Part of a small language model's weights: no biases in attention or MLP, 4770 steps.
Each number is 500 + 25 x the weight over its row's rms, rounded and kept within 0 to 999. Layers, rows and columns count from 0. Numbers have three digits each. The size before them is the row's rms in percent of the matrix's.

# layer 4 MLP down (transposed), 768x384, rms 0.137, rows 232-325, columns 288-335
104:528484481508501524513477495518495474488512519485486496566552489481558499538539520498488558501502477464514501449435462479473503508484529503487498
103:502580518500503490501522483498479500516486493501507474467480542528498491471519514512528465552522513493482526545460491513530522492508479542458532
096:479476478493508473466523458465507499469554530493492483489510506489490484526484499493512532511465524500470476551521509493500495499520520505513476
106:534546532543483466484518502491506526520555518487488497502466494568529486516541492484506523472489500531499543486514522537474496480505466510511522
096:478478456519450500487518518520452500533487445485441498546490517494539461514534504475497503478522487498479515540489505509483534493491503526519531
095:466497565507490497519480507485537507532495505467529497523480469528506486501529548466512490503519520503481508512515506472505495493498533477506477
096:486494473468482511481479482493473471510493536522498521518551489507520507497514519491449494470547519484514489438493472517511487422523500504478436
095:515523497509449484454493491466523476458519469494477501509474491469524508525515505477480517506540499508443465508512509483491521473498485511503483
100:537539476515508523530486477508499525474468482484459500516514477481527468490500502477511516491462494504489479431508529497505502502447489540448494
104:507508528516521498484517498474537523497462443512472530514527494523503512502439497492504537538481544519509459552486455496541503458526519496514493
101:450447526457470509567521525532467510526496565507510454468478545474507473512459512490528504496492532503523516546492519478468494482493544521456561
103:494498505475507541521483450464501528472504496499490459507460510480454546480450457469516501512518518484519518494542509444479502475525509466544526
100:503475477484469496551507556482514485485508493481497532497474501512511536469459483527531470488516500507499489516487491500491484493492504496535505
096:532453509546518473506491481500472487513501448494481505487526490487485524517528476495500500507516533491497534477522541501533502452501480506484478
103:557469538508493515522508510490514493512499457433469480511514495501519465488546501462474473509539523526511474503519486482495477448511484497534511
097:500517501515481511489536518513482494495498504487476522510489534476517571502490492530511499465494501525491533505496490502496462519471483511499494
099:514509494472500483509481444467517530477520563493514476502478481506510508477505475512470495509465494499475487481502461506498537494462515521519508
104:530513493513502477517494475495473485463491487477512533511518516506511506491512485488507519484519505545536525486461498513461509481502478512484494
100:485502466511520523494470489492552508499497529509523482536546476488517487492488499520482497512482511414468440453494522510509482511544508509507502
099:459451507517464480493525497470496506506525484530502488475493466485506561484509486503503519527493524539462472528490490475511498508548467475487530
099:500459468534505494489495495510502527464532516475538521539487496533485457544464531463530491500520445463559503503524491533510532514503462477499495
103:559492500479464517506501482539488509487514497498524465503470550495512491480487508531496528486501532463481504480531537475465531509523442511530495
103:525472538536502461488518479485522497517496549529513482460464510498491491478512508475523497474484531541511507503497490489513521541503509486524518
093:521507493491478532499497521453461507531484495531476438483510489484490470516518492504510509506558490542512445568521476495491496476541521473464508
097:480496469488550550491500492532509531524489482504525493494475543502510498490488486460494538522550534525503496545555496524493461518472460503460465
095:511498510499524494481482510543515501513501501488535474475484467516495470478515476517535480520503518486532492455486488488495502480513485510520467
099:474507454445472509482489507484457529478493466468458460508493541513489478541480536501487485477447464526477514525546487512492510494532525490505514
102:483459503445447515498454464513532511504461453453457511510514510450470512528527493481512498477510465444521513511496529564497473511512552455536460
097:496517511470508480463479548540499520501491479484525498482481464495501500487493449496517500500517485498505516494490511516522503484503508521479461
102:502531486495483526487476521563498520530481526485474461521503519534487517503504446491503512495529541522511519464512475508534478483482502495557477
098:505557485461533507465487475520532451518426482509502499466524505526503528534501519486461524498497505487536481453514520465492451487508488524473546
109:480514527494518494486508482509457472505547550522478462489513504529453550546487560482552502477484496502488539439505512522518504521511533463479512
102:497541515469489535460482525553512473488488483559516463491488476452512516531525522446509505455531503500511484540502553488524485509544531507493476
102:543560522511513470469530523493506519491485539519512454462520497470541538491459492509540523452538537502495515520518509459475513531501468497483492
093:540492529474486537452483484504490482461514500485486483485513498485432531465492458521510486460500483517505503467497502493517502490480460532499500
101:515482523490544549476513531514493517500472516475490521497479462528524499494472477537484527498496528484501494491486485460482491492506542497453529
099:533531515495496503502556490492524512563500485500492483506519512478493510473487509529507510512522494511490520536475500518495489500507528484443519
100:445517468467486529478488511547495500510489473537492471486491478452518458487517478504486486480495501452551486447479493502516513533515480484480518
101:476494513471499481503549503515496530470519519499494496511559523457528517503528498457532507491471442496502466562479509484515507483530546444545529
104:504471514448467472481510480509519488514553469466489496486465506463492533516480526497527514459523497461518457594485541497482514501506483490449502
094:490472470527506524521473509504482549520509487524509512515475537490484445506507510494506505478477528511486458498493535526497475464512491493503506
101:488558504532517500536484544538486500495533483518508491511504498507458479508543547504477505499472466540492535508466524542501504481500504551509498
100:477499515532480467490571519494474522488478515509509512474524525528488539490527449484478517509491504479509498506470526503465480521498520485514474
104:511495558515522473505502477496488509501461493474461516494475530496539509523485498486426469471462515492509461516498498497500499499486499514501510
106:478495479486511513462494524531468495511492456462457518468503487517504550523489481529523510499497540519491498588509496512474497475456540549489507
100:511469520499486533495467529492526498506550485470502500492474506549502479468512474480494455493502498479485524526463492490491475480500522471504473
108:534523487513473515511520530530469474538517457537513497488473462511491523488474500504504496539533501485429486453489497494460472468506479472492450
101:497477505477534535507505472478507493499515446499483486512487484473511498497513519533564462501463473501502500505534509518487540489510518518523486
097:464491464467490522466448453499511481479473450483510452523481553474477489531487520479491529493473470458531508511547502498497479512504515510485537
097:450494463505523525514472516530486514490455516489495484486541481475507503480476454487471500480512503485527542490509485524479489470503520548435497
098:469478500447523479512500542575506508537477501484494507488488486551528488445547500489523534508503523508469507479506497536531486479484515501524542
102:504507522524524516472492502487490517492479508497480535491498480458492514506479496554462519537458463524471524522490504477527498466491479481516533
099:517510512521512455514490461512501481518493543535463479510472505510493471472481504477461522499507481500527548464535485487466523499496509514484489
104:502480494501485496485539549489524495477514506508488446532464476516521487467508522533517528486484492507505490500448478481491532518485498519468472
097:484479516504487500517471485506530477519510501513512468530554516528518527509501514499496510479494485475550515542459515509489504486466499499465505
102:466515496477528520531487532520476494466496559550487515497528487515514486509491483469486475490468504473537536500528538484508498457492530510525490
105:530490536493523502463533430498511502525513519536473491482483471492554477481459525507521487489509509481510524463460471501507544488540466539472485
098:488490553495539485468498508484468539478494505498534514474532468480512513514477463493515517457460500502483490454516513490463536500512468527536514
099:520501506519516527469484492502482459481505498506511513494511468474515523535489550502502460505508499493538482446468505507511469532467496458504534
096:495497510502454491451482494468514518502505528494437504469489484518502532478476457487541480467490529548480484547526496525487497505532494496480505
101:492499461521460442487488513488476454521495514515473519485518486486491517533525500497486520507518494477504481511484471508488529507509503469499510
107:518478490504488531517499519492497491519488501500501500502474470488485483489558504513520476530505483480508523567450515471489501494510542527534500
100:495505516530526473474505480510508545515465523498509503529530496459483506486514496503508512484543544531460459477490478453478480492490489476480524
097:529498487503514484481482459552515479505503486500550509532514500506483510509520483491512542478496521556487499524523516508497503492493490522518438
100:494525500499501504513527524508493491499473563522481502492461536503514500477476504515486492517505503517481462463488466516455551541513454511470505
103:530522515484513503473444508470497514478513551504418499460479482489528522522487504496539536470452492544462482486530492509477470465504507486489533
096:505550429531503452468502493471475459505474499551553491572508528528485484446472429494497537521546494499484454457530503513535484461529481504505497
098:515475476506450497491481473474517487497539503479533512527499549489541493509474498484504524498499484508520482492506479504508521489508468521524533
095:502484518527486524494518502505447471530458487516491450448467476511501500464474501502501477493534488496472463527485484551522513509464562500479493
102:486514521549537438508502488487494491526523540506503471483485515508506495487484527520477539519468494513539513539495502543523484500469518446454518
103:518491515508492523554492482536489504468523539518537477501525522541493489498449494551434522467514483487542538524541480582492503491507483467532513
101:499511503498517496485520524521504479513513537480472552502533484497477515483509536524508483501530505476513478481473501466456501519520481493514518
106:481499525536497459532491485486489489535462540508474478512488489517504565472473488473480524523521512520517518520519522491489504477496515489488485
100:503541512489483518453511529529543511490583517479479486509520493521534528488473508500470480523480508491507501503500530514446465521469489501488497
100:508450504485496483497465515500482543491529493474484522495521529505494495501452496478481517496506489491484491505505456521503523454498548500450561
098:500461527483540506523505506490560516493527495470549525511487502499531506512496527565492504510526503556548521532512489406471509485484528504502473
103:503565501513527487472488529518508510495450528537488558468464512515513469479488467514482513502526517482500515529510503452497481498493481503453466
096:516465526476466509510505450491487500529490488529479472497477488471498502533475513515501494469492493497499524511532550520525525493455451490486508
102:486548525513551530539500489469477496468481485461492481490482502524471487505549526500525511488519505547476471485507495506486519527512486534499513
109:508452522454481497478519508505491489515474497505509509497485507475489543498502485498529480512515487506477492585531469500496479528494501458497524
096:503549503446481529506502547510507470513501522540491469492510480491442505470516510485485547519458444481471485472472491499530517531515495491482531
099:504501513488465481479539480487514525532523464486473470522482500534511505513506541494492508501508481485473508520482470507489496461487529518498507
100:532509532482501488477483496479541491484510462471526511454481520481489497480472493502474486515517479518463510525452519453502496465510493515484506
100:480528528482511536523480500480533485506507500497493500492467489482491486543501478479499517523477513537475493484496444438500433474478511527492461
096:478499510490504470488464541497483474467433471490498512487468528505498493536511507474511527527534528552484481516505507499504532493527469524450488
106:496460493530489543478509532480554479559508522545462485482528515499534504482488503442544489517501462512478480505518500527517523456476492469526479
097:479481483478478505493445538512512486514500490491530465477553500483514531468534526498485476508472505516494499523493534463491499553478489462510496
097:489534495478523522483512532504529510468460535486495513491483530535500477497504517517521468461498461559488458469470474535464550557493472482515504
097:493501507524478504504528476458508505532507485501519539509543510494504484510476465513482515505482527515524466460540460517573498512542513509566476
099:495472532536479497436511495506485502507504510523525498480519512503494502511493509482520578483489484537498495467513484466476509471492511522501481
102:516479527499469502518471524486535532519519532485512487486505509541489490480474525531491439503496444474496481560493527471469503501505533495492503
105:476517520457463484475499539464523478531514487470514496462474491517490482505485486478454494498450488467490493520502473490505525479478534480466528
103:524468540508509490521503457542489498510489456492472558494476497494510487489537456498544507462470519532503492499509488473508545509535496497518508
092:490466516510477532579499468503519473516462529454508494513505526487508478503512493523483452575530487501529486507481505556467491520526499521446504
# layer 4 MLP gate, 768x384, rms 0.0997, rows 233-326, columns 288-335
100:464511519488498534507530505519456547489480467508506492517454480543504485475533537513445528485509472507501502500463493507555506484482495506426468
101:461511509496514518471479516506570506538515517465509468522514518475467508512486464482477496495527491489495539453500494494521528525534490492483516
102:481496474508474475505503485475481511511547465477468487497439489517546475478506508465484521523497517522500525547508486566513483494447546511515487
099:482524500490506516510487533486507516504499493477486504473510530478470479522518547463499504483529529487482465498463516533534477467475447519539461
105:520479507471481490457422549451472481456515497492527491476524518473551495556509487510536463510514529541505485563504466502527458492425520514526518
094:511517494521452493517518461489480497548510470520533499546532521507517493496563509514533507491488501524486480495517493541502458522480472456508516
094:509508470507511515521517510538451505504551559526528551513498449469456516511485500492485513493515452464508477526491518465544472501512521533475513
102:490490523479461476484500524535497481536524477516520521460501551472470526500503473524488518494538516514561512509504470463487531464521447525474544
101:521468517495510490472507577466499497481465506450502512497529475433498522469491512515485462494555522471533488515523521476494514498505544523473509
102:511495541467504493521558465502473482538490514518497463475486517517473480450478520523551518442501489495491548504455471505536517456459539485486476
098:507511480519523530524555521511530545516475457486497503502496517479501496485507504460513499525509462510476500535497520442533469506466513516511497
100:498467478516480493521448530524438495538518479463505489490451467499504524536525531499470526512496491444498448505510505518521498487526497506492472
100:475506555546522527499543511486501513483508497492510476560502482448549482510496486509549516488508504477511481443520515495502506490523511506477500
100:483499508519469490493479503476509534564471505510490497505487519472506528502488534492506518498483516534518494475488519520517532532516508497442462
104:474542539505468472544489530483529500578472518539548480507484510516472456480478484499475521507501485496539491500493471508495510543515502502494478
096:465501478532525527497520460508493456465546472529528517469504471508488491554516446510493497485481478512498527506474516463494519498470495501498484
106:518452503483511468533457512533490524487457503470523516506519520482506545493499553466480522522546506485534530465496547516525509494515489527488521
102:530480484495521486484536501495510511488449489477514504485533487511488485487536521511494511507488510525478510474498459487480488459506460465514566
099:483502468514489488528571483547469493489519516515498478533505512490521542543469549515522539508527475514480486521510546508496487529504505500501513
099:572511498485489505506494529525501507452497467487502529478549515464466548519521503518514496507501531484498547481501532486530500541459503484496518
098:505496533499501526505536509507502474502497525510527452502478511530514505485489560508487473501549463455440525447466533523508524534499484511485501
099:499485453522519480481506524457518466488482509496493458499500520499474522517498529504531499507494479533452484459449502546494503566464504473480492
098:479503532471544563492443477488503481447484508483519477448467486500470513478523537484505495503491528467518483461508522500496525476472499539523503
097:531508497527521509510487514547508523539466469493515455489496523532496438488530527529508515499489507487512529513534484481518478508459475519463523
102:469465490503533513514514489535489498522509524522495516469541521485506482506534507507474521507529447549497523494490472512534491453484518551491512
098:453514483485449536483507513478450476508505490500499521475481495520500497519493498460492468472498467472485536470531513543493508483506528475522461
105:535473499519475483507484497503530524512514446495529557467515500468511485528521504517534472491503486446480481499478455536439485476544491479468475
096:521487463501465502529514490513516516491555547516516479504502536513447529487527488466495502497539486504492541510492474492525500523477519556519478
103:540525554517518506494544532504481506535473516504528513509475469500480508476516524511514470498484473477478487500507506506522438493544485498511469
099:495434525525594519508515489507458513472523480504512513528498537533492525519509538506495509462490510485461549533514497497516563530507532521506505
104:478522476499468481508509484516519526553515503536459504461529538503501520495485509515486493488510533489475534483521541542520490536488495520497497
099:481513516510500530489502486477503517513516508521515544480490486493480522461515552480541526528546502492494524495510486458496504511518522522515452
098:465452501457482511512571491492493520472501450509497538489510499523481467489515479473455492469438460469521469559524520515513493499512547532528483
095:489496524480501522503457431490521528454478535510507486508496500448513474529483496523527475531521490487519482482529530488505519545515497443500493
102:535544494493484499470542493515487488493459509438547534506508515544507506496496495480547464473526562496489496519513474516482499521488488510517486
100:533525518473513458441530449503473444527494488519493461497532485457541519512485501507482471504463484467515501475504502476528524538499527484428514
097:514481517513544521507487525499477506553498494464490490524489478501525467514535509489489489444498481498484482506535474515481508507475484526469510
095:515486491516496487484505512506518502479502478498457512496497501474548460501509472483479483521487465485467525568541489468518529485520488465455465
105:499513505496510501453519530532541535516531477490539446516543512509491507514524457463528507466498498491457490506542512521521518505495479496486494
096:494515498495521540508506512459548486524539515544538533518474565487474535509534507470510518512463515487479436526488547538493500479547501494496521
100:523554511507508504513446492521473483471500423475501535465479483534463495518470491501452504527525496512505529496476524470490515484495491491426486
096:492492488521489485535482469471537513545487455522475523468494503518513509504470437474462481505513482509497552465512497534518496516444513469470488
105:525461489503523534508484464531521484470432488456478476468498503488478521469511491509489502546508472521510511518499479531551507564511521529540479
101:459500457504512493488458502502502503513515536488504490489524498473521492475519517499522480466466517497496509504530545531490501494509501523485537
104:510501485489493462509502489531543499555535533496429482463497511495520497466498476463492506465507504507520487490458524524513517469469539507494470
104:511527516475510498472480453526519488516502503524487487489531476469533530516499498465483510498529527507508474492527482515446480531452497526465472
098:503517516527503457490526509475463571499492463504505482494552497512494498526498515530528426495532500489474569491481537492484463489513472483503499
096:539488499500515513506509494509481516466519473514515491505539493480505459498472562533493484522486517527521497538542446515506490503488526485441531
095:493493531483491493516498503515556488446503558503546490495502487512547519514470511480510551462495468521518561489528513488511510522517503502501514
100:497489490531526500488479489497529476444456482481492511513499502481467469519506533486538513456489472509503469507490525493487475459457496532532501
102:490494483482507478502511494529552515432468484517527474497512487465567515471517509488440468481503476484498522492531520478510518513491558532460489
101:520514510497508510485520516491478545491474539542497507523513531526516529478485508492524538557525555466496467454499467492509551510500494512472467
103:516447491506489494502493487515494529515456486501510504482509494536474519513483485517505476507451516544472532525495513504511489497518481497536493
099:499499492507494495472508484537502461492529483502531452505481491463501492484486520545527523505480468512506466483505514525497498532504489489518453
102:535464521508525507485476479480542512538482485484492501531546529487437528510526503499432494485512500429528524495487522505489476544456495499468528
103:464471529482495509516531457511545468442479494521479505507490515487497533507488510517511487473473529498461496507502520501514534570499494520530497
096:516500523517503503526549533526490488544487479501509509465544523496505522520502519515486516470514474494471528503495507460491516514475459505523500
104:548485523503501521504459496505445472519514521523480491446531532553486473522467466469514512512491518521509521510528515506494502478467526495479490
099:517518516512456513533507505495501514509487501478487520514517483479515470482502485486469549454514514534474480560458517455462457508525515501493504
099:474455501485503483496492501492507518497531522521529501513482476500484504522481525538508495521479508495499467491540515456503476492476487531480486
104:507470467489482494526476505471492498484442470538490510526510481472469560515511501454483493549489477490494475518488489486524509512467521528487470
101:505493512530454478493520503523524502460504491465510500529489488558484485509504492507482491501511504530496481487494492533512507496495496545493519
100:483487560471487530536497453526454528518467510502510477504493508474468538468504469526473481469503456507521464511559557531506481516519504479493480
102:504522524526555501486485495488517506534495522514478496457521522514485530495499542515514455543499486490480474480458466492476495506539502509485483
102:482501526508480487507510485473508526497544551520496478535486514487509520515492516492480491494501487485521452532522501513487509458491518505466453
093:515533505540466480526449499523525517484578487494494521534495500509487520470442501469489475472475531484546486516532496464522532480510480509476522
096:533477543518567485469520506496481483487472490458475514485453523480469497472496524486526495488509485471491491493515481499477500487516463508503463
105:463480427544503496532521507519505475471460482489489457478506498482461483492506487501480455489521524502486487481496521471480536520484510490475485
104:533521496497466466461516462480487533480534490508504446492516539517505463517497487483563523473522499478515512519505511526512522487501506477525514
109:487495477483573475494515536477516550513502498507519434436492513472471522519506528534495530465455487493513555502488544489497472452474511503475505
100:516476487449524526529560507507485453524531540497536506472501518525501525492495478496493529481475488496540533531532510472500487500485483470528496
098:512538514537529511546497477503513506474504495484515476530482526479491528508527469508474601471453498460462489485483467510534520507482509488466468
102:496494468477456511499504519509550505505485473522506546488466544471523510528496473516546486491483515450469475462532475515505500496511510483466485
101:470547464503525522485526525493506537525507522487474516469455499483491521510468500504479432485485514497485495496483506532461485517501522448493535
100:470455547504514533529529478508471498477522501519491535491504498514530509467465533512486517505521505480492508485491511427487509461516538545469505
098:499534527514519473505463438525487516480502497494518522475503512514500511515533506455512506467503504494493505515466541496501538478488456549495490
097:471479453500496524482488519486475467502479502512504511504502544476515512465520484542530504484556509506489494496487488516506568427496496490465498
102:467497519499481524491540445516548473538536500491483457500456536490514498529497487494480488494494509486484534524521523481473504465505496472507473
113:472473523519540529527493500517470518496490526533498472514509463466469527529518511508527492510463518475501495484488524531543541509460474539487517
103:469481471518533493497495495481434517487501511503529494492492480485508501482526474550533543480524485524515507516488467502525481511503517505529475
098:519538509506498513455464467483489491499536496500514458518501474449545511524507488475533523469495511515489511479479523464512455487491489443513534
097:491463515486505507520511489503501482530512527527536508499513534523499486458479538508498503509511488509540487532492472473491469501510552495493477
104:503513492509493521540524457504515496497497472498516483493502472528496515477483501479492534476479460498471511515487506492516520471499504494503492
095:484491492515508469528516486491502506494532512490478492516489505466503482482490531494513545525444439479540487520481540476508508485512526498496501
101:515547503501488518462501500485525477521515551486522499532482466493476471501503510459508532497483466485528426488475499501516529506493458533488514
097:489473494477542476526528481540479501496497488476525525450509541506497506516494483517522505500538540479536517479493464492511484513489494520481515
099:506475478450458545497454523507476559486504516490499507516488488483512477524503520478511510477501517494563535525480495487495493467517504554485491
104:506497545545495475493484516491520507470552523505522491513539488507482507499551489465491467443479485520530461546481493470479550476536522540569475
097:496497492498453511495476507521472508503505485509498511511490521506501500550548492497511499475530516489489448539521462518515497493472489503474516
100:479470507534530475494506486516490483494479481520522491493514483531480522483460519461479482504518504467520452517504511456542469487496501496492496
103:512558480517512489536488532475511525517515476452481473487500553491533518509464528518532508497497487478499494525472503484503531530502544485467509
103:516471541507548490485509452517520507509478498548528438451547498475517567508506545494523489486503475528533536478503520488496494507522494451496485
101:513520463503501488477483507480464517484491570539503541497482500479495512454515534543493522464471527519429451478488543520535461477499529513510495
100:511498493505532510479512492521467504481511515494500465515514508476511549481545500482506472501527522516493534483465455463516515511532480491474531
# layer 4 MLP up, 768x384, rms 0.105, rows 233-326, columns 288-335
103:503466507480481460469479489524493479513526499533482498468528519530486501507542512507530479520464544486465509485487471470514468492506483473505488
094:534485470480495537524499507489517464508473502471499506499502489547532493521505501501478486518489522513511523502520499449541527516493498499463499
101:506475516527501470486488496494533481500460514460534487497499477494478484523517506532486469474498489486507449486487493487527541525461538507490458
099:522527495492540489540517493488536506495517555484527540503489502510498476536502450532522527522491493521554512439486500458484470505481523479465443
100:506484513485444418492515511472552536519519511508455518512497501503526505521490497516499488509492534498486539500496493491475474523507508525504500
096:519510489459523492490518503563509516515533516477503510481483512508500483503499488425471500494501509519513526481482481495456488501488513530540483
096:503473456460505494503468452502498495501446533514518472462512518504520474485510482498459476514486480479519511503468483490491505492528476491513472
104:530517518506493494492468537515492486496467496489484500519528530479470580510470470504476515541514512438511494548509486477487536505453535557510497
104:509482491493494470473550522483502533519472517491514526492512491531516521496455551498478472547545479518526509485479478486514489483529491483473498
104:545503497535525465501460493496535505465484496519465515479471480509531481526490494480496492544476512460504498503476541504532477503453470483512491
098:505546504529459464471499533516512488469481468514520502538497520480520525453468518454494489483510518520489537492515528509492453527515526567487474
097:499506473500529543466496509448488478545516473499492565484485473507464517505517509513494514468458444481538557516498523511485525517504476481518480
095:511532505468497490473542510501463511510491491520492510529533543504507498523520476492492487483528498514534468526469478515493486523542476498525511
099:496457532483519489500505478492485482542481499512508493514551486514468496511520520526511501497502488495491510424510462506474521466499472468543486
099:447484477500524507549524504509498514520486558469515451499522497509464500472474521530542496492440497495450520498517467528556511496513532490502535
095:499482509495503524505517507513532512474537507494521482484531506487496554527511519504506478511464533525480528484551535507492518489539494562512485
108:540429487490494538507498515520550557446484465502446532508510465480499538512448517496523510468504493501498450516474547486473504512483481473457484
103:505499469515491471513486508494500502458509464510512501491485491534512507498523492535507473530527467478504500493460517454536497511511506516472528
094:540538504472506478475509514474533505508482501508486492509469488452498524494480500485490516531497499514488517489513543523470435494505502502523491
096:546506506528517506498524522503500517535517468455484517493515546473493481560555481509505531518467513511497494508495488481470489496489532547538499
098:524496494488551524504510520518469491535530560484504492504488502487511477510524504476504493501519457488480517500509539493465492520514513468499488
102:502516479498480477439447483500496502461505485505512479524515502529490516550514537498541466490498508523521494514493508523497493549463466499478563
103:478530492491558479436486514481508496526462495484498537529506474477526491501506521514547488497445500542481505493497508508508490524478467517492506
101:503491458504498469526461508486528489528468478535517500482480510474468539476502473519499497516534506483458489461467507506479528502486523468521485
095:462515516490519537496512504461477516484491515538502526554513474517515505505513519464509549504509485527481517541517521523509487500515539501521502
101:496494523482507462511508515537498520460528509538506480504541454492550477440517547527513536472496465505481519541512480499453501500466496470485483
099:465468483486503522509491508515496538504542469498512501500482486520541492477477444465501492509519514495512507469507504497514518484529469533512528
094:511448498549508537515482489477504478478511488501477475515528494486482489485526503548501478497505513482487507525519509498460489489502539496507468
102:498555522506502502480504482463531512519490517528458499494485517484509525475501492466523549493508499494532526522510483560459507523504486476487488
098:528458551510508505488474533474493543548489525505549503548498520493529494529518485462501509528524542446501523535498509521479508542495474498502515
107:464493471542494477523517506486546537486521499512492546501473517500517516504496514483473502530504487487519519502440474522520462477484536532496482
102:506538556504506451493533488480509496519492482540539484508516537473456474483522484499496434500510492516500501508549529496507503531515515537512509
107:499485519510480503496514503535477574435473500498513514436499489460464507472472529473498508530509548477537495535511524479529491489519473540523535
093:462484510457489525524507493489537496501480478516514477540456495535527488486495542535493523509522475501528518508527479504504522492474509505470486
102:519511501506529496531502454507480497520529487510490503493540518491541495542503485447463480493511477491498465533500529459543485525555551490482512
099:430524511483524488464442508505488538480450516510496474513508490496517533492492499481509502486490496498523514513466484506520459507478465506488433
097:438522530541519528468529471533486454512498524488544503504530506490493536463525524487515535475494483542483475498523486466493523504478517509482524
101:531517498507467465488493472536527481467511509480487487521479483474542493454518518468504517493505464504487511498491500480507503520506480459534517
105:484497470472513477498514507481491508478490484533482464507528526514490455502490491511469471469498524552496512506505474514517511501529500480510495
090:503536536478490497550520528510532452541517506473507525485500504516457507478497476498447525512501515470521477502513479464516485478507519541504558
096:500551502465494475446509527458476467513473505500493478527520464505475476516481494527462431452463487532467505505488497513472479521478514500471515
098:499494480497485492473489506477457493503526468495512471532500464447484513479493536483523543513501521471519489522499479501468487477493510493525471
108:501490489487500453491483502464470502497500501471498510506537535463484484546489474482519519478473500510461513493479494507509507463500501482506494
103:480483526486500480508456458464463481461551464512529508516456446541514513478514499452479515492519502483523479493484545475506500498495506485492522
100:478478536499528486501517512503493501572474450496501505515497477493510524474490482476501495524505477521516532509467469461491503517493480501525558
105:500511503489525522498529523499520547527507473464517500526507478485502485470415467487522514494499510456521499500481490533515545482476479568505505
098:438517516530523495528523515490476456498513464476469486541506468525496468509489520521528469460480471492536487506496488500514460552507494451503518
101:517525504501518484529501460482505508492475489460484468515483513495489496505486479464479508466515472466500446446528527457521475533509488514543526
098:512502523457493507494572469511471490523490471476472509480516532529527500521473511494488488486534526507463435517491492469484491499523487531503479
100:486513505516511509510486497529487514472516473551507449519471505487524502481485487480468505584524484480504518463511507501478480510497478497485482
099:482489494486508512536508472504504516531471515495513543522521563499476487485526523484477478468489481561482472501540488536509526490465479485465484
097:510481463465451502519508519509499490523478496491528525526552489473502494495489497548520489465557497497525489526515497521507530515483510519514502
107:523489505514498493508475479460480509532519539504509511466498502468488525518505529474519539508490515514467467507451515537507503476479490480494542
098:498488512440512538507457498498474496504478502532474521470517496505504468511484492463512478515467465524474496527494526468512458533512486491500512
102:509494514496466471515478489497499526496516539509471502469495463476546483484503499480515526506536483504520504519523493484528510462561502499509522
099:472495456521479497542501552505487538498504483511500509540486472519543542541497564482509490522483499522541556542505476489467488530502470475479483
100:501463480506503534498490489514509483487501504465464478550485499540488489503533490471524489498530534505450501518471529452532489460510504508486493
102:528491527472506476531520529486498531509517527448512523495516485489495496514492478481506450485455531504526496495508487475475494480495480503509519
101:488511533454503525483474485500463503505512503504506510541502507499500539541494518478506486498458537505480469519480534492501519541491497529548491
101:484572513483494502476499505556431511488544478478484513506485522474500511501456465519509528496511540478481466550453479492516503550500512521508471
106:517510507487467465521519490435464513496477447485532498529476480472496504486495512514510513493490520518466450460456558486491477528473514512488539
105:503516537505531487495473486487491457492492503497526521523472518576532519529501468463483505530469495502540494486498480501486506469489509491513510
097:454541475506469515548504491455493488486539446460490539491537459509514466509549479446527493500502491493531519493482452481507499523492548509467511
101:486471523540532496500501479487455481501478494508498515497526498533522510519519486527442460518512475490528514508529525473482442455461512499482464
104:506489449496512530505531564495499513510458480520511501477477475491517479510473518521497551500492506456523534473498489508469505531493495518549485
094:499464512465524544508535481518480520538474488451499551482499493519476498544519486506487441528474512502535528471493520449460517526469455505493509
100:483481538520526524458478511541485450549471504511485467511526526498499558556494506514525478502475520479526487481509513507520480474438525537501506
097:509549509502478480512549544495524512482517482484502515516527533466498485498497490473535501507477489494498507457500502501522507451553459533473537
100:473489516477498508513517485489479543502478482507467524508493482457494546506491542504483493501535471515506502484487489514525522510539492524499492
102:503486476477493477487461497529539479507497475508481488461514497499523512547524486504517515509526517507467472496522522523506477526498476464504511
096:479508470504500491480511525500511564480530490547526492433526496494474477536514564479488496522530540471483510512524518490533480529484537492492469
106:488525525538501517544505439514503488530464466478515532516528499488511490533493486456568492504508501535527468498450560467492517538519533539484471
098:524508526525510460507540513487517521485533554477498535485500472542438512497473531479517494497469490551499498474495487499511511459456509499448550
092:547472536531522530492551519521528505511492509500522497568475481529528521541514488523513505515516485534551495509507534488490496547529494476535502
095:488525475479489455487503523521466494503522485466461506516526535466478463496473468463494490499406493477544485534495497544503481512534484489499532
104:497506440508548454515498504530479529549520534509523452516475497491530553468501521461532524493509504524442526481486512527532486495493520501490539
092:506519505520476488491479534495514480565499476470482549532502526509566474536579461467494471514484526534535508533497509495452501486510515536520524
104:443533484491477496482501461529514498521512502464499520512508488505515529489488508454506526489478524514488490439476494491531515482503477516497488
119:512441498517486501495520480496496524518568514488527463502476504504510531522503464472469504506509474540525469466475473524524551472460500489472444
103:501469531487502507492462517509470530496446490475504501490512459494481525499459493477521485509502503507480544484527475471530527466516511511478505
099:455516503487512519517466513509474494502490519547511479543562453487526503431506532473500544547478457490550496454518508490517475513533503496461461
097:516479506499523480512505509505523490481471526499498557550460504473529462477548490517521489516536477488506512485519475506504476548483455514498493
105:520468559511556463502505532485539482504442498498514497446506506510492489515520481490504536489543455513460519500504587498453490506496501522482486
097:518501491552504522500535479501513489492534564498476499512534495528518496485514521516467486510534471495506538499521478496504478521502487499528490
107:518437508516473507553468430522471496524449479500475553549522494513515505503523523527497462476501471501532508482463513535562480504509479452502519
094:504518475452509520539512523556498474476499479525499475491527481481485497498508478504457508543488470451546521527496458485526479530460524494533505
101:505477511516495498458477552489450512484519476503486517528507465493494539516540461499503503523491489492485489496429553505541497509486501527476522
098:476448490526531513550500498533488489482506495428493480504514491474531495492515471494493504503540510428476491512506524539514485562526518472481521
097:506508499505501521510517521500468519505478509473508504479521495450537456470529483540483470488514491505484498491503529512480509485526560508526485
104:493501530465569541499523483486472473481510511454489509514456490474549506495524503500490491470466530475506480496481496510553495472479493481501498
102:565501544518463500494474499473513499469536485514495432508500493500492489460494566448487474475530519518512496474497513513501490505528539482533520
100:515490537534523521495529496480515518524485525464502449501491538521462539512465489529526507539483477460452481535538499490507499517475479504512500
092:490504485479486466508521507485512478476512495539439488527492511505497494499528494527527500471475511517462501480532525483465521537495515433523459
101:497493513457517533492493511499444498530509523511522477474515484483533516476481486523536500507544527505519539474520479501531513522479467546487516